config.yaml
n_kv_head: 7
norm: "layernorm"
positions: "learned+rope"
attn_scale: 0.125
parallel_block: true
init_out_by_depth: true
lr_mult_up: 1.46
beta1: 0.95
seq_len: 1024
steps: 8695
Each number is 128 + 24 x the weight over its row's rms, rounded and kept within 0 to 255. Layers, rows and columns count from 0. Numbers have three digits each. The size before them is the row's rms in percent of the matrix's.

# layer 7 MLP up, 1344x448, rms 0.156, rows 528-634, columns 256-319
101:118134120096114108116190133096153112122134147100116107150107156155139127116141095133139098143207147179126144111087069072152123112129146138152138170137111109135158097137110140133122110135086121
100:136112128116118163115125129094074158112161156129087150122135179121116111116144147156116097122111111091159100117156141087124134149158125125158134133134150137123135141144146073129159139109128092
103:131117127163102114107124132117162113151099132135111159131172117119127108129125112089129097132119118156119115125136131160142123130097125115126152114119096141148118110134123171145136133157100127
104:121103158109069103124150126124135104125093131126130148156124143104120147096142145071125133170126091120157146164123085111108171192147132107110127145122146113120140123164148128129105112110170117
099:169149129143143124108110120129101130147131126122120118112126146164121150131116110094102140156114120089124113160120128134138170136119133071150130135134153137137173143162140145128106117148120186
101:150106132113117089144136166168153146137137128133165097130129155112134114156193115122108161140164117110138159134105110139129102110112158111120155115113154125171113127153128114077117092139153118
101:134155122145119106127150076126122136109110097134144105126170119123141145120105111132122100142089108131147092141174115126158132117077150132096129144124112112156172120103137124106144129169110162
104:135102159132111140101133111134091118133124128112116169148135135165103063169090151156108086130137126098083091115134153130100101090095142093128125139161146151070133175153119109154123160101120132
092:145096152161102088113126153104118111095086092137115132117127180135103100127146115149161127093118097134136143157125095124115130091128103140137145129150122129116122134106107114165172101080115144
095:149137135094132098175084084102137140085122113185158109133159154132146098148121115128131118082132138123132108154130101110101124120148133125120167121163176147116128090113169126141154167132112132
099:122075101135149136087114114089130166137118109117113112119144095152154101148103102163165155113100123131132121134133079134190137127178115131141164130125124139124105132083121136148111105151126151
100:097099096128137110107096147101096074144169134131142130122159131165105124176117097145122122122119130158138114121152073135123120118142134163156120145148125144156137104101138139176089146123134121
103:129115131138149136138151105088093137178092174099131146095111136125122149155147117092103160110101102154157101118148178151161128124112093100145141146098111112139154155104158129113153084132142098
102:087105112105142086136131112119113156135165144149161135114147124118087128111132132152132111103113153154137130124101090163137160099115141111177131140105108096144110139077156105132145144125178125
101:097127165133163117094131134109160118111121114099173127122120139144142151199157096145139082127120144119125121158148093099150121098121128139127120119084155103139098154146087138103142140163153143
099:112116130152085193107113125124102119155107136082126141151166137174109129101108149134132152155148093089149084093111142133129090080124121152174099167117131136100130149165114111123154140154145171
109:118133114119143114114109113130132122113090151144079123110097143160162087139128074089121123159137104092114062130136091140159126113145114147141109116116144117170132145132145147086063161177102152
098:143116155128087136116119127128151142141102091130107129161146105179168111132122120131091099125183140124087128126092089144149123153160094084097142165120117108154117055104133088164119104098133150
099:158154123179116111170160133101144114143105151136114098149112102133112155110080117128139119123151109126113123125122080087123127139124133095128153158133123128143148137139100142117130132096105129
096:140137153126128119096140135191105079140190148159114156145119111177123128089125161135134134113117085126159113131141154139152095160094125139166139089153100130106157139119141076109097123142180124
090:130153161150102142096088125111123172144124126109112178126127113093124117120105125118091142167108119130123117133129120121132130156130152106100138138129095137131120154132095100148180119091114129
089:125097090169101184120146185142132135152131113162155125137150155139120120101116109127059128142087138163152121133105179122128085082140114118111094089137138154102132140091111106114132140145117161
103:129118122095084135148150138128122118130141082159120078152089122124131130087157139163138081137148113112108124162114119161119123129121109127187075173078133103111097104193134100085122117095109143
099:125082120112192125145112165129131095135146116140102111186107152165107100125123125091155076094132156141104088069167059147042095189126152162094095127131121155104125139136110154154123102100139120
102:116121119120119126175120096114092129129134136141159143131104119126077104169149124155142090165152115128132135164130136096106187144169131116120150056125118101154098148112121105111110105129134116
094:140141103145116099104089127142092124144156119120146163118091122169117112146098086160173137148160122126107147085096097138113109102120148129149104151156142111151120147157107170129108151139168137
092:160118123133139173143128151106117122168130130127132116094112086128173172161118095134087126088131152153111114109145167046159165126098094136133159101142173109165163128161134163148122116170147140
095:139109106098099123116149167100188120074121114151107096161109102094121135111116123115106127151108115122115076135110074113116148144127136157159089129152097116122138162112144139100135168123121114
102:092142136136115156127125111086118097136117098130109099093104111129106138115153122155146151128148093095147148117129148114120127155134114181083156099122131127145109055115129168128123124092115123
093:157116140146107123137143120111146119141156076109123098129158143121131119116146123097107142119169109158127146162160139174109109134128130100128145128129149148192111136099111130134129161124109133
101:129122067161164155157112148119101138125086137177114110082103132154135126171156087126125139125155137108143139155108126155145123140129127125116123072086105115077167152136090157097136083154130121
103:153141131074130119162134130097157154148155115149102131138101099157132108176108118124133124101143159139167111136128101122105141132150154138123157138163104139146128121133104144158096094149109124
101:170144120117138134109168114114170102122181108163151101151130099122129092107165112132119130120158091186162067092123107082107124104093116147154136144120146162133063135148128161138183123106114089
102:125149143122109139151116133103147139096117072171168108140150097081128102137113114111109127071103127141134104098140167152170114138147140123120114167124108084200131162136111167137106139137101118
101:158139133119133164153144096121158107121117079147126114114139130104131122131111113104131115140116105132110138120142112096161097134108091119160161076145162155120126122117120170129138131095156127
103:179120107131120131087137139150124088085124110096133114126049142104157157117144104122086139105143097128124114117119152138116126143102148138166110146127120110110098144134134113102105166156108136
112:146110158145163160126149125094104114105146144127160107171138159128140109153105116114154143150151119103122108122124106107101151123155195153098104177131113126121113145155109115107093151129136146
100:146173191153126092120120112141169143144117150123134175157131168109124154144128149160153140116146127109106147164114147102130114160162164144153103178094077161096112124148108109096135104100135121
097:105154109101146141131123118140082136125152088140113128152102137126157122159101156121113120057154109131105108139096088143132094160159090108139144147173168072123121157109098126134117119111081090
099:116140111094112086179116092162117090091106093121145128124153095118139177118127151151094119125144112117130140142162088080154103127087101113111129141157162107191135136119137117104149131085128169
095:138104109131122143156141151101127123133185123110158106116155136121114146108096086120111114135106127090121138116111094126128144154131159127120155087079139138117131210147113149120107124165139140
104:158162135105115107142119153130129195127132142118109138127084132132126190158116128128130159128147086071116114096121107114121157135151141133115118098110127108123140114108165139189139167109174140
098:140151196141124093127128157101160125140142151143173105112109117164174115103076129119131156117106105154164133115118120097133106137146134130148120168140112141109132141139164121124165138139101165
096:139149109141141155145136099169102144149120087131094094141142125109116101107130178146170100111078112112150130125121163116185147145128170145113136134146100145111107109089155166128151112175131143
101:135144161113084125165093113104153145122111127123093142149156128117126141136140124107076171139107120121177090119129128119129122155161174128107090111165128102133137092148125064101145074128141161
090:123132118094106114133113087089169096147139149178079119147126148100145140153094098098125160142081165127095121155123184118149115103158171129111147123124108167128165126151097164164102108123146155
099:158123087130094165130115125147119113152095161155071130127144173137137142105125154082159113098113152111164140123119146124132086138069136117096147084163120186116079137138119103099144140146168072
102:088138125167119164143097128114166112127140120145127148176143127127099086122090161096082135156110147111135137113093091131147121136136126124124150161145165139162121158123096178113128136131098123
101:091134140103162100146141158116126163153093118152140103113087106138115121096109123121152152153126131132144111121119147086103100108101127099168129147124131166106137125145125160092146135161093112
103:101145132119116152103150155074140170129104129119137102130179125147129133137156116147118145136079168079106173119108134153154145082117143087158140140145134113132120163137157149162127136144090090
103:117117153122169115178163113155114086081118109149090156101136129128102134186128118116120141069141137130148155144110139118152117081162114170127112125158119089124114108167110136103087071143147125
099:128143160150158122134139115099161142148144110166124174102160104102124086134067112107124118104092088151133120134116120106174148106147144135170108108118137109137180119133124128147113100134136120
094:201161110090115087140176146127108130097106121145111141101112127182131145136127132093128110129139104113096119089163105125095163113134105114123110151131073078081097117122140104124155114129145109
107:183163145072099118137139113140127119139118132157101157117111080109140119109090177125097116119123140100157154106151159100151147170124077164120122126132096152101108148135130077096099108144130110
098:105139106155115145141131127100171171156093128116083082124130128125117136151093091123119123133158084149116130167143101127157124143133148170125084125136140116119142144112114107126177186107118175
101:144156132153136187167113145145151133072090127131094104168115120134111141132118122129148086163105152111114112085119105160131135108134152123108086081149124121116093106130137118119145129118110150
099:129131112151107138123172105115174121136084185110166157110121176120117133111092159137171154123131144129109094131119128139113113140118104090132056155132122100127089097086104113113169108138106148
095:103113169103120116054107084107124110144151102164129137120100127116148101104091137103169151134119139123079130108112113109123116151174125122126149119127164121158131158153139123083118153113112148
103:097106084128133109140128139091153089159136107149128148147090111147118128120145135120152130116158116150101119144097115099161159155136135084107132129194124134137095152121126141137144138063110109
105:140103150139094151091110130111129133127131100107126117121156110124116128153150117131123097148143158125101106170115158139153095109144124146095211097131082120110102155133128146138123131139129142
090:162133074064103086111184153127118131150107142120142139133121161117180108170153144131111176150147084109121127109131075106107110102160088151140105120143107118088119161153136150119138070145156170
103:109129095110160148113114122104111122108115188164109130141124090109188132140137087125155092111098092146118122090118153089156171092141135132137153114116127131090090111105132051120137088095120146
099:115116108180143116182135138105151166158128059149103111105106089103151090183118177145176114106085121153130169175081119103120132095140143134109124107171138130150116129154152164149123138153135105
108:102144157125133126136133167109127133139141096165130137096096156156129083141111138109176098111104126149132144114090187144149092146158142156134090103125128138136106160123143095106131074127114137
102:141093091140145133131150128139158112141177123130134114115076111081135152128124126148141146143136117140148116104151107134151081124180156093129108097142124148166102157145171123128139133126139122
111:093136119175122147104104121108131139098162147173149137146115109123114106121136127167138106136144114144164136168124165111102099136135175122137134088109134113139132166151135132102159106136104117
102:162153145110160097113128133143111142121100146146131138151146150108091139124141140137096106099128161117119133107129141124126147131127156183165163041118141115107149160134122149154146088115148127
098:136137106126117154167114144075103109126128139145135133152138168132159174135091157100121142145136139132066136088099120142130144138111078113157146172110111141152117105129100103128112160131153164
098:137128122122098164071133139142166101136102119167117134149116139136126116124125123133117122134122108129132124138129093157126129117129134134122151091146148158118119088117114155125147080156118158
107:153103113131152112161152111128147121103122132162135176094085147105137180094125110082133146134083091118112089136148171136131162102111107102123118107109141076141120110099098147111108143144108102
098:202101129146168121153132157155122143100161097119134097122121132114136102085137137143087144165147131136139138137146129120123139151118148077111128148127109145159121111123116121095090110145125171
104:112150115165096068124176134149121157135072124117127136122156129087083138097102146124061101122147190120092136061083133100104134117108139155114147105139125147157120125132184109115155136118128121
096:105113149092144100135109155142125160097119144091113128182102085104082156122101115156128119088144142110117096108116129124158110099112187148132113170131133141115105122095143085156186103146162153
099:111144139121181116128117135120099149133097137171135107138152161154121129120150150133124100150117133109128074160128156147159112118135170146120103160126124175121100133112134096147119124149159110
098:146135102163110125140124116120133102126083072128075130160128090122116141157120141138128131120110105110126162173155133094158138098143105083150155168123136143099138104123149150140153131135154130
107:105151107134151115104111146100129159173071113132113121129143138095115155124174071073162138128132168109164119079144107119143134114160119113082121142101118136134138113098100131145091084139110113
093:133141127151143085114128121130122109114142133134114144150097117161128128084131109119137152112118081104088106136167112106118134124133168133143128113163140160125152106180157117111126081102100121
092:114101135144132116189104128115099148146104143136149159129095181135138125131137153148142083132148113139187112147120144105123088092096136156136110107130086123120119167095099099124143138131119139
101:124119146158142144145120139099133106111104119179131143147160167156166166169106124130125169118137075143136121152157124111145129161097132124141124117093139125114122121134138124102125133126144136
098:126154132114161129118125106132133159163073089142124145099135111086134181119100148129145162166116102146193127117109121103129144131182153100113069175130102085120142133111096155179160119168137113
109:128171168152135092125159128166080093136116162137113129143123113106145144159110109123127152145144119103112138107102126108164148136118117137111099125054139140131125173115136115158138128111097127
104:116137147114139176172119085150139133159120127102130131170105100115135143119130118128105099126180150096092108094154093126115089116113163163149117134100145198095108108111104164115103128152137085
099:130132127126117094149134149151170120146072146150109092123147123136150120129141103163152088124138122121174111132100095138137136127092143161097103150092183155105078120100103171123147110119118136
097:112142104121115094146116120108127156096056171139136160167148100133139150142139110144169142118093127156094127127136160130111156124105139110152096112111105100101107133147145125093124090072129134
102:135118070110136118137116100110134131154132127137113144150125165116129133142151134037138115121129150125173122163104105160187099126092154135114123124085153139124182123136140121108109155135142135
098:140171134158132182136090151140158157125138094130128139132153118100129138148121127107155151137136131150140098110171110115124165137118069134161137096161111111127133108144131097134144117075103139
103:176124100098102116130136103094122127056124111107115124103083106131128118143111113164137150179156147120140132109139147135173113126102149122136159111127122153149080160105122067159124148129083157
097:117127175113170071106112111162139118145127160133095113124114110146139130154105127132100132116171133093111149141127161128139119127096132134083187134137144130116164120104104163098145108130152062
096:173153135141105111104140170112143093100082148142100136154133100075134123159114148135124179137111121114198104147076080132171124127108167113117142116123142099139118175142103107133169110105132133
098:128094093108138121110131178123112129170118097134158137123091094105147108146115139151131133153120131108122122146153125106164195087070144114145135121152151136163121156175136119118099121153121126
108:142090150128122152107093131157138138144086149122141117142098138142150098135112143114180123146082124156148109144172109110150161108108136140143114131119076084093150155091125121133067080088145117
097:169102069119140168108124133104138118152153131126085128110108109119130094126164151116134138124139156127125127082106108135099118100119121137100142156085102167159161148152136116105142130099096098
102:106126166148118153172162133117107134101096145166095137102157153125123138135127147103127151171134135137118088124144073166138127094100094118086104125111128169155126144106135132128122111097104160
094:132128132167162118121119129144128132157128170153108120144131078104113104103182133119176160131158136141143095177130121128135128123172116131176139152138154153107101103072098121131135113121107102
152:133113107141146091081147125163157132147118142160083099135140118128123090155127117122128096137134139118076118135158141112178118083130139123125123158153135151146121135140161172165114162131125171
095:136097138099085119137129123136111125115133178110130086121102143149110125099148126152118155082145066141119152166138101132153129112136158141093135101121118128129104153141098115168143120131140129
094:127141126137121115109145115163093106141140119103141123114154132111084153123114162125141136139148101090129121107117149104111167131159114099127170154130148143096089133109097108145137112117130114
088:113088082081138130118167133168120128145136144106135124161123084140186100062144099165152124148114125109124103092148101104122128082161044153168142137128138163108124136146106120114135117103176106
096:133128126125099141144153109132102165156122126140103140094099121109104120151133098108137127162135097124166104157120115138134135124124097172125172136082124145099179128116150120140055138121090155
102:104120127124137105140167143125148125141102115150151148064131140157114134112112097137137103147149124120148092136136107101111061095104109116115156119122113151149134092125106176107125129159110140
105:122141113135108149104108154120114138120108090119079137118146162148134102148126074144147145098162131125150091178123137111130149122123082102169093119153147117159131139126129107118160155100171124
105:124096112114107126106110147127143126156131142165142148096135153074144122119097114126093149108143136105115149120169132100142126093146159130089121133147148172134131123126102125143082160176115128
104:160114148121113103111131108127113152091110099114140174166135162089140146127096124138094102137111154148129127102117134137127111102144143062142112137116175131102141123106164146130124119130082147
096:118165109119130114153084135122102162169151157066127133128100113138115107149111132112122138138092121096164087151154127075174138152129117131118140109080113127128128098114135128145172113123146150
097:120153178113093117119120106123144145120124120136129131168102103124166118147119141178125124122181117142129121114127126149108140114111104115156115126153091174161131156139139114098121117141130102
092:131085145103154134180117105146115159113113167115150120137112119119124089159127139150127101163126091110144144141183122115069128089131139100121110153092109110111182096131145101122093152173111159
091:134138153128154136114108086159147109094119132175140141133126123178135126125108133102103113123079097118125155125111125116092107112121136127114139135146116156116141161121122077134091147129117135
# layer 7 MLP down (transposed), 1344x448, rms 0.0264, rows 528-634, columns 256-319
101:139137138110139158157120105130112098162105116130123156149143144148117060121122132110144118112118171117144104143130137144162138147132133097117133109102144110149090136135134158143122167091073153
099:100132163093120174085099145083165127128136142111129097130128134147143132116102165134159118178166098146119161180105112157118147174128125110189137116172110132150116117123142163115147095149129146
099:120142101123160127145085110119115143137165160087111104164146132139152156136110118181132157144151111111112132137150116107089146107140154149116134135158145104097120141113124101125189129109106108
098:126145122120132151113128102124147157148126120145072101167160089134116133128110097107117155134119124173113127087159137156136114103158140112121100154114131159126130162106145162143126157119133123
094:115157126112058141132124101136112161135125139159095133151165116124120134103112150139116148110125128163098142114109150151138067174092099143086122122146099114145142095132150128136131130127137087
095:200122122130142110072121108116117134097115161090113091090122061098143118146106151089110147142126142151121141090124107104133142103140086129147109127104071140163175121100151146133135112115100147
103:106109102123140162171139139122178139114127082106150122146163135087148098081179082166155131111116114126138116178090093121107151135117129130160129103112113053112117114125123101159158138160104118
101:132133156146112124125096123155161092106112132155141124133153119138109143157156107089126180124144136160126134105144115065119139147116096147158102104104093120151120148128123158128126107125104143
097:105163175099117135151078110133146147107123113140148168074099112121119097128097105180133164143116128137129137105141144121114162186125137131111100083123120161078126129171137114136186108140179165
101:130138169087099145139115134106119166158140082098138157108095122157128114100122145129192152133147130151125088131126181143135161111144120120133119096108129143101134144144065103133147095175126139
102:121133103152091147148127112161089143115123170128104124165147139144103093151171127137163085108155112135162129127149144158136146173116134150132184066097149161134154112068164149110142098145146132
099:114183110140073141147121133157113163115177138147121107141149145147107098119146103142142166170103125117151162141141131105079130168127117115125143096118177144177096146113127107094109122152147150
098:100066130127117120097135139161098132123150083153140111121112165145118120125119148129104122152136124176124144156132100131101109125127119151128130107119124107134123111114128113130106145116162118
104:129131131172130121172162155140135152146164100119135129164086074096103139145142135116165130132150146116125081107160097090130101158133192114137117100135138149136107084121156088075113119128123136
100:142146116099130121100141132119132089117105154094101124113141106124152123061136118062108151109158116132119109108127139100140100144148121114134118099152084123154127145109089065119144129117123081
099:131086090108154115117150150128168116092132094130118149133079109129088125140129175084120096114127147126145119142155167163133113106146127140144132136128136145068093127095148114109145160074166134
110:112148101199121147132115090142110175102095134154129101126099140125104093106149100156091129159133135155131080140102098109102104082147152147164135102124155123146113127154147154107101102182085145
093:118097116104088137140130128144112124133149152182069118140165101143151112114112091115142104114099099122121083125123165125184129100122154126108148076105149136106136129116110128120119119147129114
097:120116106102129122094122102151167112101129133090143127173116115172111132109137085124093127139161141154120119096095163104148157134116150103139137122091160167108126129165129122099173096160153087
100:125100133136107160142148089064143121134100107098115129124113152090082087115119128093110124118142154121070140140134131159066128101123110119138118186132128133120164136125136128099109117171109138
093:104143109135154126156159105096123144134128141103145162174116117137114174133073161078132117100151144132122121113104130134135141126134108129157103146154125131123168103094122155116119159090053126
093:112131117144112102135120100118136110140163162125129140093124129134139138121158154108135114112140132167144105122097127162124121129090122112073146145154101083114139119115163122127124138150135128
100:125125121133141130108127144135152125129114106106128142101126088118084124096130119137118120101140131127129123127121137142139119120141116146089119174089176122141137150126132152111104111124129166
097:094134152135148129140110106133121111137120122097165128105177072125145151150086131149095198160142092118144139161154133133172125108146110143163118080160123100109138108165148128167120161135124114
102:158148114096127186121130165121111069143120144090122089116160117133132116085150113168123139157128073134157104139107122125094137116143148105120107146158167088125128104143095136135151101135142164
095:131140104102100148140137103136158140130150126160144152112093168134126099127112164144089097180166154102101086134124175122122150125086112094123165098123104129106118127144116144078178096123149184
092:130171151160097111145133107147147116112106121126136121127128111123109137123071147167144110126123131130107120149121115101136134173115118121142092147130108104071098131118112120161126165108110124
093:139111119127145123103160110126163108101144130136115142136141132127117107122101173104138104142135164140136116139128117142092134122152117171132122143124115117106132139111167155128135135100130166
100:186137146184127117097075130092146126136130131101065152112096112106115100159119162143126122103108154083136108157111148137132126117106104130194136141110150093091112172077131142139092114097158139
094:135126145132088123135158125147132154101148136083136127152125122113141086136099142113120121158127135095132144090120101087079112128124101190110161135091190122096135137142114143133115145105127109
100:104138115136133151131129130142137090156143138142138145115105124092158118132137156154111103124112146147057140096111174130154104132114115131160138100142115106138128141135144158105147146119085099
099:111142148156169138130166074123131172095132135164131120157134141108092142107112138141150097113148092086084137147139166139114103175137146148133097106156098117142127173098126181164157139120105152
098:146097124082149142134145145132101134142098154150121147100111108108106122143123146071163113110119157132119116116136176115169105162123127143115112107149118096139112122146139109091144126138111157
101:116097099107130092142124095092178132165156132090161117139131122150138126115122106123113115116126094137130172088121143162102127090128127088122119099133143125094135147156158108097145127081125096
100:088104157128112120097123113135163130129126168048136136149142179135117159102152096112097093137141116131142136090113161142155121164141107123149126107130150082153149139116124131134154134142066146
104:095138191090128133105140092096118141090164112093065127117134159133082153120103097144153141087128135138127124155153133135134116127119170151087148103118127140022099104149109160102094136151153100
104:129131141144138126107110134086115138105135139113145103141124143132117134191141111152102119120150173140107084119134126138134119121074121127106159147157130105091109117135127098079122143174155167
099:123129095158113087164159145107117102133082088115094125108113140141140139141130162086154120143149114163160188144108088101078132141137139154164115098080150147135147119125167105129136127142126117
096:138129137160158134130135097096138149084114148194164136135144101107159154090109145125166114104121101105126125097140161119099133130136157175170136154125138145128183109127141132117113145094125122
098:134082139126162164124114145087133113096073151149159166129140094085169158127128143188155129114146112126123142110116130104107116132134126138136115124172101140161136127111104110133121116132142114
105:093126147113126159092149122112121119140115125135103139112118133081075129131138124179088159105163095151137126135127168112135170144140116113114115135125136110141121128159135101120115104125145138
104:107113113146138119100177143139114091164135117152142131109116103114119109142127143118158124093111142123120152144115134141114152133109138107074128131136108144118102126139101123149156124143124086
097:153130104103122128172097123117128150109130136122089104098124177102143128134151136135134148151205132152108134135095112150116143127088127162130139131095090095092134129162103138130138116124164125
096:101136154146131123172135138122133107122131118155115104135091076115089140148094088118115129143140111141129165105130143145129097139126158137140137083154134143194136126184121104149106142138111155
108:121119189114095115140141070121128090141122092084122134166128116111124075151176142125110123136118153121140158113121155151131108140119187148122122147152144119138103145113104120101126112134121118
095:156111113140149106122119155150103129142113122108160106120145123191181139133128118156140132106157085124128095146141134154102109144139108112100127121159145102133093175088144073137116162125111100
098:143124157120182097111164112086123172121122161081144150193155144093073136125140122126100127122111131106161117155094117133136145104108156142136085123139140088113146098101131084168116114147147115
094:166093127138145070089103095141086117123129143169107154141102057137140168153096081141137107124125137134160134177141137116143142109109167130151140105105110084099117127141113123122150129127107146
100:132137142167133137137154151147110102156148185152095184130142104135158100160122115100139067134128136119106153077096083117123123129136144126146159135113150093098125117094111134141085109110133151
098:166136149132128143127089149164137113123123129157084140147098130130131168172126133152165129145140110134096066102110148131133133185094178130159136144108101160138135097147144128129146142120141148
124:084152154123129128076127112110117159136133147122158108131134149136169120102108133156129115150112153127124101107146127124110115123133167110145134132088124140122127148128140189166152163119141131
093:101085119117110134170124136092137118138133137145125155131131144141090106121184139126090097131115151168126147070080142184129087125117091077114110116136119147118131163158160122099138150094130130
093:089136166149127119146123080123156123139133122094165142095112130100143105119120123161104137126103090110144125161107103127118112139133120114163103126144140164122118163119112131141098127133137112
111:082119169147133124120124129134102115120152114107161127112114170101113113148141114096146107119120134126123158125088113154111136142142097132122138144134143157067088139119141158103139120141125134
100:066109123133145115101117131165103128128127149134156089122123080161107130121116150106118151128120146151115121162158128153107150123173114123115160092127115159136153128134109089128116140119152162
097:092138111092160149095127091120151127116166155107165119111152131110125143144168125124090140135148136131139117148143141091153115091124125144165116143135076114160196137101106124114136109142113137
099:141081098144147103122155086111175085137105087135146163126113116166145105126113070122124113135119167130136164135143138096110175135149175116130108085101118123116162096109191109116162141134101147
090:128138153115164133159150130192155158083106146108122131103126177131145171090141109136143084143146094117126103177109134117171136132104100129108154133137119126106126176122119127162164124164100132
108:118069087132086132138141137127135106155132167154115101123122145143135136113183098140110125137093163168123178124115105125124116196106128075142140170113187116117159153102157135137171132120118151
101:097114138176110148106109112081131050122104104115135139144125165161125156136148123134115111161189117088125162081111159148125117133119128123120140089145155143119127114140126167148091129145163144
090:132150159124116144131101159112105134098093125173123161102098127100108096160089106173130091101142151162143109155112119132122155172189127112096105158146165124099097160142160133116113142155133146
098:143138110141109108147144105209128121134157152145116121119129152146120136085081103113077146135109130105131135122182151120138139123119128120081122093148124117134106088140149167113115121133129188
099:094090120102158132102123093116127077146099117140134128150143154131126136088145114112119130140127145124128126154154129100134175157096160100137138143135123100150159098117093134135067131119097151
106:114151149141125102102124126157136142129104103129158130165170143128118155158155141147109153153165147081168105119161104081106129104121148065107156126142106127133150106144122129098111104114164135
103:168123089101123158134119111173111155070146132097094132098136098160146104133144136154151097133094141131134094125124119141121101118141132105131128112143123151119123159106142110106149115126133128
127:090097113155118174116161134124112146135169096111153088085121161118087163097106127111149116142151116137126166170128138149143138138151100107123105133161164118127114134134125123097123162164149138
105:102107099124140106156115147117151102145124129133129152165094139142111133157136145129144143165133128123111111156094112155117125126128136094086097185140106120121137145139157142143131137087145122
098:137108143127165126122134132129142140108168122129176120071135112144181120089141134133136160152101135164135105124127161100132147124095147108092069080110104158117166161105110129141166148195126131
100:152122100108115075124163152146148106089110169107198123102123122155150161083102150098119103139125163074106101121148124123187160093154120107126120111138166116107154140152113146134124092105175095
101:086135121173163125118128125105132141118107113134119111128133071098129118158111148146174174155171154151141101102137157076133110145085137148106127101111118155093128108135156158104130132117118135
099:104135143122089174144130164118149157195111127144092150156121136160150111150149120098125100106149087157075115108120096093116145152104159142117087218140078124121124150148121137209100116109113092
096:118131133110142163096104087174140145104142116106088155131138135126129142124099165129116155141085129129102136136124132114165155101131126107181149135113100137180159152141124113147104135092117156
098:124096109115125129111114113091133157128145156128147132120141113135145147119121122118096112137125195142091121143130094150145127124151100096136143131087119175122136118138108115186101149145116119
095:131174140103126111135135126111111121112126106104138119148139142074158115102101132090146143112110103151118139150146136138108106116102095142132155110141145091084117143135138160180186151115124127
097:161110124085134127112129113120102113195110095098149168157116169122115137098142139124097135132102104130118138114129144154113129124138178203118166135157133103129104127104097137090143097124118125
104:107120146142123155154115111141199134137113166105153081117125137155167118110120140123125132143125101111157174113126124133115159141119129085066087077156135123141125165140163111112100146119167139
098:124095133134136147140139136141143184147095134124102143139118130125116107136120155129105128114092152152127138118107136125145110099102168151129142121100106130191145135118098121125155210126132135
093:113093165103114113101051130102128153164145143130135092086115098149139148124100097143132127148108128145148111105116104145176119133135142128131136121167110109117150118109123080133102136144135090
102:118166106151145121081110133161108119167142107127100157141100135129098119108115147124162148130123113125112114112136134154123112124145111136133120157158095099123128161121096164167131120128147123
095:152115131141164125119157144130166157073108150111107116117133188144147110116140143114145161105133109125138090151151134098113134129120086158100121118151096116135143134111123137117092159162144113
111:152176133110069124153174137142127130163125132152129117091133139093107111159143146122159124134131134112180117121135146143153102135137155135125145107124086141150116119082145136165110113134104133
099:155149140136118118094105134142125115151126140123126144105137171105189111153134111092151070125109120099147151128125130119125092135160089130142106058143128083154084109108123063085150081161178128
104:074131133102154128096151105150149142122113117144120124114129122143138138157115092153136115113110126138143119143125168146091110153129161139132112131110162150129117144110125148147137123137105096
101:115121122129140132128143083138100098131126148097085158124099102121101161100148121111173124124166138145091115086123102133168125100110126096101180114134076131144100128134137122081140173128115131
102:134121148135130121119135121129143114142128126079123096107118137099100132122104138125135118125133099116176100091105110151108103147119086099129119144174141127114109138121118106095136180139122087
099:139121126188158065140132136163131113110153103107137145107132119093147147152100165112139135112127136128164134103157093158064168144156131105123178116105161071135158102076139149150094132146072138
106:127138093141112150100137110157150144161104132130100115100076121097101115161129157151131145140152135149168107102130137071106113122138151151103133111104112148169074145168151119123178080160119162
093:107136118122163148171113140154129101150166133131146104157080132127141124132121114125130167088092132120107104129131136166134154117113148107140123171165158103131139139117122099149097140132144137
094:065119117095120115128101149120152105170121128127133068150183147127130124120127174164099176145167127110112116137118160139099131095113115129136165096156152084145152105139160128138107102101131133
099:146088077096063112100120108150157136179134133100123142146125133126139062109140138105076141149120101154143115126128138112129130151176122127131102144100154124168141125138127138176124101128156156
112:135108124128112117121116125134160117160153123117111079078147113126122139163106134155161121153139107134107129156145107111133137126137105127161136145096126109132191156092096121149102088106120161
100:116107170161140106144157146152100117131123122101127124170140096135072119117142119133102116118121073133115108088141131095138104123135131143104091088157109105144113150100159139157147121111120084
099:122149109159144111109171137146101130178149137133144103128126112085123133129133101076117105163114105123129132124150181132165145108114125139104111131094155114084113123132133147104103156139170179
096:107126126104115099129143124122110119077130122119115132121147129118152170119153103102139157122145158138147144143171107151151138131072130133106114146123125131100141141105171162127122149126140126
145:106111121111115141119167171120114113099115110149125111137114101124090108114124149119097117144137147143103101140156096111125126121124142118122125158148117135139121114088117159158115128149109125
101:129132091135138133159154153107154139094135108125105157113117115143135107129134165043129115172123151136088129115143132136133118123129098101150102143137121132131139100127110114055108104122112153
094:125096119104137105149160092081119124136133136110144124130127157141194128094125075112125107067112134150119154101129165120159122165088144134116150138165081162084127104099132125164123121133143075
090:137130121087118117114080137147167095148165140118115158122147127100156148109128147152166126148127137123093133130120120093098096147123154202129134111137120119154160100154144140109106160113062136
095:152126136147133132166121098136121127149144111115117161122134166154090161127122103099127147092097145115094141145095088119107090147145136137165150171172130164085093156139139145144110062114162140
100:167098119099156115131114095125153118168160151122136108096173097144127088110133130130124099102105144124145106109116168155100142128144120128158167110173123123128154153156107128174098091119140137
099:124118077163144128160137147113105143122153121124135117133121102108111196155135109101152148120148137107145133112117106172130133112148136140160148079108154141125130116114113120147141140120090154
106:109119135161122140140119133146098181102120134129160136095108113132134122175144168145162102124087104106099159168233106160145092123134171137149083164109079140175141118171132150132160079168113100
104:124166073152126121154127163146108133125151118129106154142086118136095106076153099099148093099137131116111111151147174111165090113113161114138094103132102158104128121204129173131131150122149110
095:125099071080164131111099142156149144132157148143126075159182116115139128138088128131130094106112106139113164145111146108095118134136156109117150110077128123142119113170142121139127125167135104
102:146135147118115106136154123149124093168129105091095146113132125106101121102187131103120143157164150146134142120109115117133108151154129132131152119182116144129134125149123160140115175108128168
096:141075136115130126092097104146136136144120134128141179144141167158122108170109137134106164122145135152068128103144129097160127093150080142118136149104092102126144128145126096127130152151142107
093:169135124118119149096125174106134145153147136135109171150078116160160121110141149117145095154141156088090105161147135117155156147161116111131135150115102170161102134144128117085154119135162102